config.yaml
num_attention_heads: 4
num_key_value_heads: 4
intermediate_size: 1344
norm: "rmsnorm"
norm_place: "pre"
positions: "rope"
attn_scale: 0.0884
tie_word_embeddings: false
init: "trunc"
init_std_qkv: 0.0187
init_std_up: 0.0187
init_std_down: 0.0
beta1: 0.95
max_seq_len: 1024
Each number is 128 + 32 x the weight over its row's rms, rounded and kept within 0 to 255. Layers, rows and columns count from 0. The size above them is the row's rms in percent of the matrix's.

# layer 2 MLP gate, 1344x512, rms 0.105, rows 447-463, columns 384-447
size [105  98 101  92 102 104  98 106  99  97 108 102 105  99 103 103  98]
[[126 146 145 110 100 141 212 112 187  78 170 101 128  81 134  69 112 165 159 147 143  87 142 178 137  71 125 156 106 152 175 146 147 179 126 132 154 182 102  88 167 126 114 155 109  80 133 111 147 219 137 159 137  90 160  92 102 158 116  96  88 128  74 110]
 [114 131  93 133 131 118 147 145 113 178 220 127 135 102 106 193 134 148 140 137 103 115 163 118 145  76 143 194 118  93 130 182 137 217  80 149 128 146 157 127  85 156 104 140 135 132 148 139  79 149 117  39  77 149  39 140 170 117 117 128  69 113 160  75]
 [149 124 138  81 142 152 107 108 115 139 153 173  82 127 161 110  92 117  94 142 127 168  61 144 110  68 148 147 158 141 132 147 168 100 113 117 106 130 116 116 102 142 158 110 160 118 146 174 195 149 157  43 154 160  77 161 185 161  76 188 118 134 154  97]
 [138 147 148 109 117 123 162 153  78 126 105  84 122 123 119 171 124 143 100 140 159 117 123 107 105 116 137 131  75 137 113 132 132 122  95 151  76 138  68  86 173 200 180 163 165  89 102 133 200 140 153  91  86 176 125 123 124  93 120 118 168 131 127 124]
 [159 157 100 107  95  92 150 113 126 136 141  93 142 124 105 117 129 147 141  92 113  81 147 158 115 130 119 135 118 142 137 145 153 116 166  98  86 121 175 149 128 115 124 183 187 143 160 118 154 106 122  75 124 122 136 118  75 162 101 174 103 149 113 147]
 [ 96 173  89 154 144 106 146  93 175 150  96 154 162 111  89 122  86 142 196 111  79  54 112 100  90 126 125 132 121 144 129 111 135 108 142 231 122 148 140 116 162 171 131 116 106 131 114 129 143 125  92 105 118 138  73 139 143 135  96  91 122 150 103 133]
 [143 137  77 128 130 156 115  89 145 148 127 135 120 129 131 133 134 142 153  78 160 141 114 138 112 186 166 157 109  97 118 135 112 145 113 129  96 117 108 178  95 115 143 102 160  97  49 154 153  98 143 163 150 126 136 106 129 161 143 118  49 155 140  64]
 [184 112 180 142 151 130  86 151 156 116 154  78 197 153 100 142 121 126 173  94  99 163  78 144 161 119  88  72 134 133  77 161  86  99 125 161 142 151 179 108 167  76 164 100 155  79 118 141 113 188 119 169 117 129 217 158 119 192 142 121  67 126 124  93]
 [150 100 152 157 148  95 169  80 131 129 171 143 147 163  99 130 167 158 126 114 125 155 132 126 136 192 167  99 153 115 175 187 168 151 174 156  96 137 167 136 132  47 185 114 121 117 212  99 126 105 165 148  75  63  87 109 127 155 131 168 200 114 122 124]
 [156 153 117 136 230 154 107 115 135 144 150 107 181  97 136 148  69  32 133 133 144 153 149 151 156 158 110 165 146 150 140 165  75 114 106 107  61 108 123 171 165 132 131 122  68 153 127  70 104 169  95  76  93  87  96 128 125 117 154 102 166 168  77 154]
 [ 81  82 142  89 114  84 110  99  42 111 111 146 155 132 107 135 120  89 149 140 147 124  80 147 153 128 178 160 179 146 103 146 133  94 137  85 126 112 149 117 126  85 149 107  94 142 170 121 161 136 159 152 145 137 122  92 155 115  97 159 100 158 184 134]
 [166 155 133 168  85 131 115 116 126 141 199 144 125 110  73  74 103  95 143 174 149 148  97 124 154 155 149  83 163 125 142 149 137 147 171 166 121  18 160 116 102 108 159 161 125 118 164 148 117 128 144  86 169 157 134 152  93 136  88 159 113 116 127 113]
 [107 138 117 139  78 141 122  90 165  59 113 153 125 105 139 160 168 121 171 184 170 131 146 144 180 112 130 127 106 132 122 151 126  97 149 114 118  75 132 106 102 139  95 136 138 160 108 153 119  63 127 118  89 107 162 141 124 108 166 141 159  90  92 117]
 [131 158 108 137 142 121 115 170 121 141 141 141 107 149 113  79 134 160 138 165  92 118 145 161 114 170 109 105  86 151  94 169 102 152 127 153 157 134 146 136 145  97 213 156 121 120 168 147 130 116 176  99 128  84 160 169 194 141  68 161 147 129 140  91]
 [ 99  72  91  83 163 124 123 197 156 148 147 115 147  75 155 109  88 120 143 120 137 119 120 150 192  91 153 150 124 171 176 126 114 133 131  88 166 113 144  80 101 121 152 136 105 128 126 142 159 142  94 138 210 141 149  98 166 135 177 124 167 198 137 110]
 [112  65 133 119  80  63 131 128 116 112 147 158 140 129 128 109 138 122  99 145 145 115 140  93 159 117 126  49 126 101 144 193 148 158  97 189 135 155 123 137 115  77  76 118 156 100  85 132 196  89 152 102 105 202 140 102 117  80 121 137 126 135 108 154]
 [119 164 104 140 155 105 160 124  89 128 174 151 186  95 110 163  80  71 135 123 110 189 109 121 146 177 143  55 159 149 166 140 156 160 140 133 140 112  55 148 135 135 145 125  82 155 208 164 126 117 200 156 140 117 146 154 154  72 100  90 159  18  97 109]]
# layer 2 MLP up, 1344x512, rms 0.109, rows 447-462, columns 384-447
size [100 100 110  88 125 107 106 109  99  97 111 102 102 101 101 106]
[[113 123 125 103  90 136 136 127 113  94  80 179 191 105 124  75 120 136 145 114 132 149  72 132  98 129 162 151 150  86 192 144 155 150 105  95 107 132  77 163 160 117 187 136 157  80 100  93 111  76 169 137 169 128 114 140 192 141  93 147 171 150 108  94]
 [196 136 155 120 121 144 103 188 130  88  50 135 154 176 106  72 143 105 128  50 116 110  80 121 101 114 115  87 151 124 140 118 170 117 153  67 121 129 150  97 196 111 123 160 117 174  76 163 226 151 170 117 145  99 180 107  60 113 136 135 109 109  99 145]
 [135 123  89 193 145 177 126 176 158 110 100 163  89 117  88  80 120 180 151 174 162 126 107 148 177 130 101  78  56 149 120 144 168 108 128 150 149 149 162 177 128 133 161 157  96  82 158 109  90 149 115 129 108  99 199 129 156  88 147  22  85  97 127  97]
 [137 117 181  57 110 161 114 132 118 154 128 149 105 179  94 143 145 161 131 165 161 124 113 145  99  83 129 166  46 103  88 117 100  97 143 166 104 147  82 132 115 199 102 173 127  57 132 192 146 152 166 143 106 145 131 133 181 108 143 130 127  91 166 122]
 [107 111  96  64 147 141 125  92 168 134 161  92 123 118 156  59 123  97 108  85 116  83 136 128 106 122 123 120 163 125 105 124 159 136 187 120 119 141 120 180  60 101 155 110 255 110 105 127 142 123  93  88 167 131 136  97 128 144  55 163  59 111 102 131]
 [123 130 132 106 172  87  62 107 116 179 154 141 146 147 106 162 166 172 125 145 110 133 102 104  46 128 110  94 130 107 105  96 136 188 125 168  95 144 172 115 117 162 109  91 105 120 127 182 136 137 158 152 142  75  83 123 115  86  60 121  73  77 145 164]
 [129 139 136 106 163  45  58 170  58 133 163 158 135  91 127 146 116 124 155 116 115 138 123 101 180 110 110 142 117 203 114  95 171 118  99 162 117 147 162  72 161 189 131 187 116 131 121 165 109 150 138 101  88  76 131  75  76  73 141 129 143 115  93 142]
 [154 112 112 149 183 158 161  75 131 139 112 129 144 116 138 150 111 181  93 154 201 193 139 150 153  97 133 125 111 110 169 166  81 147 119  87 136  99 195 148  70  95 168 103  63 115 127 150 122 103 138 108 165 102 177 173 112  81  73 101 159 140 128 161]
 [104 162 120  93 121 175  87 148 103  95 124 135 170 121 164 143  85 156 114  73 122 106 133 104 158 154 145 168  89 161 141 140 123 141 121 127 150 195  82 162 132 161  53 159 139 126 104 152 129 198 108 101 124 141 194 119  95 171 113 105  56 165  87 155]
 [156 133 104 166 199 168  87  91 130 125  98 142 150  85 147 144  81  58  87  94 115 124 191 128 120 158 121 120 100 127 143 113 130 185 158 133  27 157 117 143 163 153 131 152 131 127 117  60 150 163  48 103 104  85 167 108 116 126  89  74 155 157 117 170]
 [132 116 159 121 118 113 105 137 125 161  56 147 158 143  66 138  51  54 142  96 110  88  99  84  81 133 172 108 122 118 134  92  88 126 197 155 140 154  66 118 101 133  69 100 122 132 110  80 135 123 151 137  66 140  98 176  94 107 180 134 113 135 138 200]
 [118 168  93 135 122 181 129 159 148 115 161 115  84 120 122  83 107 130  87 163 112 149 116 106 160 136 169 122  95  37  81 151  84 135 124 114 118 166 144 195  73 156 122 111 115 103  89 179 110 118 118 154 172 151  73 144 140 177 169 154  92 150 148 147]
 [165 143 124 110 164 110 117 133 146  83 116  99  54 108  97 141 115 146 135 147 134  89  70 186 117  85 116 130  64 163  33 159  74 113 119 164  83 107  79 131 116 113  78 156 211 133 173 169 155  74  62  83 137 121 147 104  96 134 158 138  75 134 168 111]
 [136 182 117  82 168 112 130 112 116 114 138 141 130  82 101 105 151 165 126 132 119 157  69 124 150 135  75  78 145  65 181  49 126  55 113 131  82 134 100 156 163 186 126 144 148 109 123 150  87  84 124 106 104 123 105 135 144 146 179  68 124 153 122 175]
 [144 145 132 144 163 175 214 143 127 157 131 149  93 156 103 141  64 154 141 155  86 104 192 141 138  88 143  90  97 183  76 161 151 146 145 160 117 142 124 135 144 208 108 110 134 134  68  79 123 108 201 151 122 114 125 163 173 176 124  70 152 122 110 138]
 [124 155 120 125 178 106  84 116 174 137 116 128 126 170 116 104 117 104 156  97 168 106 150 166 166 186 146 115 147 115 120  46 176 172 142 160 119 116 143 138  71  66  99 141 133 169 150 180  99  91 113 126 163 102 127 105 157 127  72 142  66  74 112 102]]
# layer 2 MLP down (transposed), 1344x512, rms 0.0267, rows 447-462, columns 384-447
size [102  93  96 106  92  87 121  85 104 119  98  99  83  88 101 100]
[[134 150 131 179 166 142 137 106 150 119 225  87 106 122 114  64 102 136 126 142 148 129 166 174 143 131 183 130  94 190  49 116 140  62 142 123 133 115 157  80  99  90 106 114 124 108 129 165 129 209 127 135  53 165 145 150  93 135 148  93 130 103  62 101]
 [176  98 135 153  83 132 119 134 153 145  80 138 113 104 116 126 105 109  79 106 103 155 114 152 155 136 114 117  77 169 102  85 108 122 115  44 109  82 108 127 147  99  85  73 104 136 108 103 177 157 136  75 114 124 115 151  83 114 142 124 109 152 179 157]
 [ 93 204 100 125 148  37 126 136 125 126 108 113 151 113 116 140 179  96 172 177 111 162 171 133 146 152 110  91 113 127 106 141 133 211 109 185 142  57 125 139 128  76  76 139 136 114 180 147 126  89 165 134 152 105 159 149 135  96 101 124 130 141 144 105]
 [ 98 109 145 110 135 121 116 117  75 142 168  95 151 173 164 109 118 164  93 183 202 111 159 132 141 116  97 204 104 106  94  61 162 131 162 154 136 163 112 165  98  83  60 122 115  86  50 141 112 125 173 102 140  89 119 161 182 106  47  78  96 123 169 140]
 [ 98 122 163 100 102 180 133  73 217  69 152  96  81 176 199  90 159 116 109 140  74 138  86 140 119 139  92 119  88 125 120 139 144 132 151  90 143  93 179 156 127 112  95  87 109  67  63 101 134 146 114 127 193 157 140 140 119 105  92  84  55 103  80 129]
 [128  94 170  78 126  76 104 111  76 148 111 141 126 125 160 113 109 163  97 111 123 168  43  99 140 147 108  73 112  84 195 119  79  93 162 149 150 200 144 174 141 160 113  96 112  84 104 133 191 133 138 157 127  79  82  87 183 124 144 156 152  98 121 110]
 [103 107 189 118  89 126 159 157 142 155 142 135  66 194 169  82 133 160 104 110 156  93 157 164 141 124 124  97 147 115 211 157  91 158  90  98 117  93 123 140 174 165 135 149 152 152 164  81 126 188 113  84 153 140 164 184 139  99 142 103 189 102  93 192]
 [ 97  91  89 160 134  77 112 122 141 166  71 173  79 121 124 118 114 117  98 129 181 125 147 125 102 117 133 154  56  98 204 111 126 112 124 153 115  73 108 131 126 150 102 136  71 137 117 158 143  70 121 115 191 110 126  89  65 136 171 182 142 170  81 130]
 [178 122 194 186 115 164 132 110 174 138 136 101  57 157 136  88 133 142 133 135 114 174 142 175 134 100 132  90 172 144 117  93  81 115  86  83 127 129 117  66 170 149 175 131 107  84 159 119  48 128 143  91 178 148 161 101 186  99 177 154 180 155 169 141]
 [160  84 123 120 160 153  95 143 111 174 103 105 111 145 119 113 166  99 104 126 205 144 146 129 140 162  82 123  94 126 171  68 199 130 140 121 143  83 140 103 159 144  91 207  90 121 156 108 122 112 160 102 140  58 102  81 145 131 137 149 148 111 114  58]
 [163 112 207  84  70 147  71 131 114 128  58  61 135 136 104 130  79  71  84 160  95 141 159  88 111 116 158 143 105 138 121  72  98  88 190 142 137  99 123 106  88 162 123 113 129 164  78 107 140 122 135 142  84 162 134 148 101 147 129 148 111 138 171 103]
 [172 154 148 147 104 136 132 146 196 117 130 191 100 131 163 113 131  94 130 149 120 125 135 128 177 128 132 117 169 123 132 127 103 177 198 101  73 151  94 159 120 118 101  95 104 113 113 174 156  82  95 131 158 108 128 123 176 135 137 129 104  81 192 132]
 [146  98 104 178  85 126 147 129 155 124  55 147 146 131 164 143 126 109 127 149 170 183 138  71 166 114 105 132 109  65 101 171 137  82  47 108 148 118 190 126 111  66 157 140 134 142 150  94 154  74 152 158 151 145 105 163 109  95 152 128 132 115  72  89]
 [129 127 153 175 153 130  99 160 162 158  86 140 156 175  55 141 119  71 111 158 168 140 133 135 150 102  78  70 135 174 100 119 109 100 146 118 125 172 161 100 115 137 160 187  90 142  83  91  99 103  75 158 135 164 149 168 100  97 120 144 137 108 145 116]
 [122 136 115 121 116 105 184  59 166 167 135 137  76 166 124 182 159 151 158 110 119 140 139 142 119 126 106 125  99 104 129 117 161 111 166 143 103 134 173 129 175 127 120  86 147 132 147  89  74 114 151 147  93  98  86 172 144 133 108 106 137  56 154 130]
 [ 80 110  93 114 166 124 138 141 144 130 152 162  78 103 131 115 159 119 120 113 124 145 143 171 124 118  94 133 208 137 133  96 133  60 142 147 131 106 189 181  83 138  92 166 104  96 132 149 149 142  99 152 111  89  82  99  74 147 163  67 162 104  95 112]]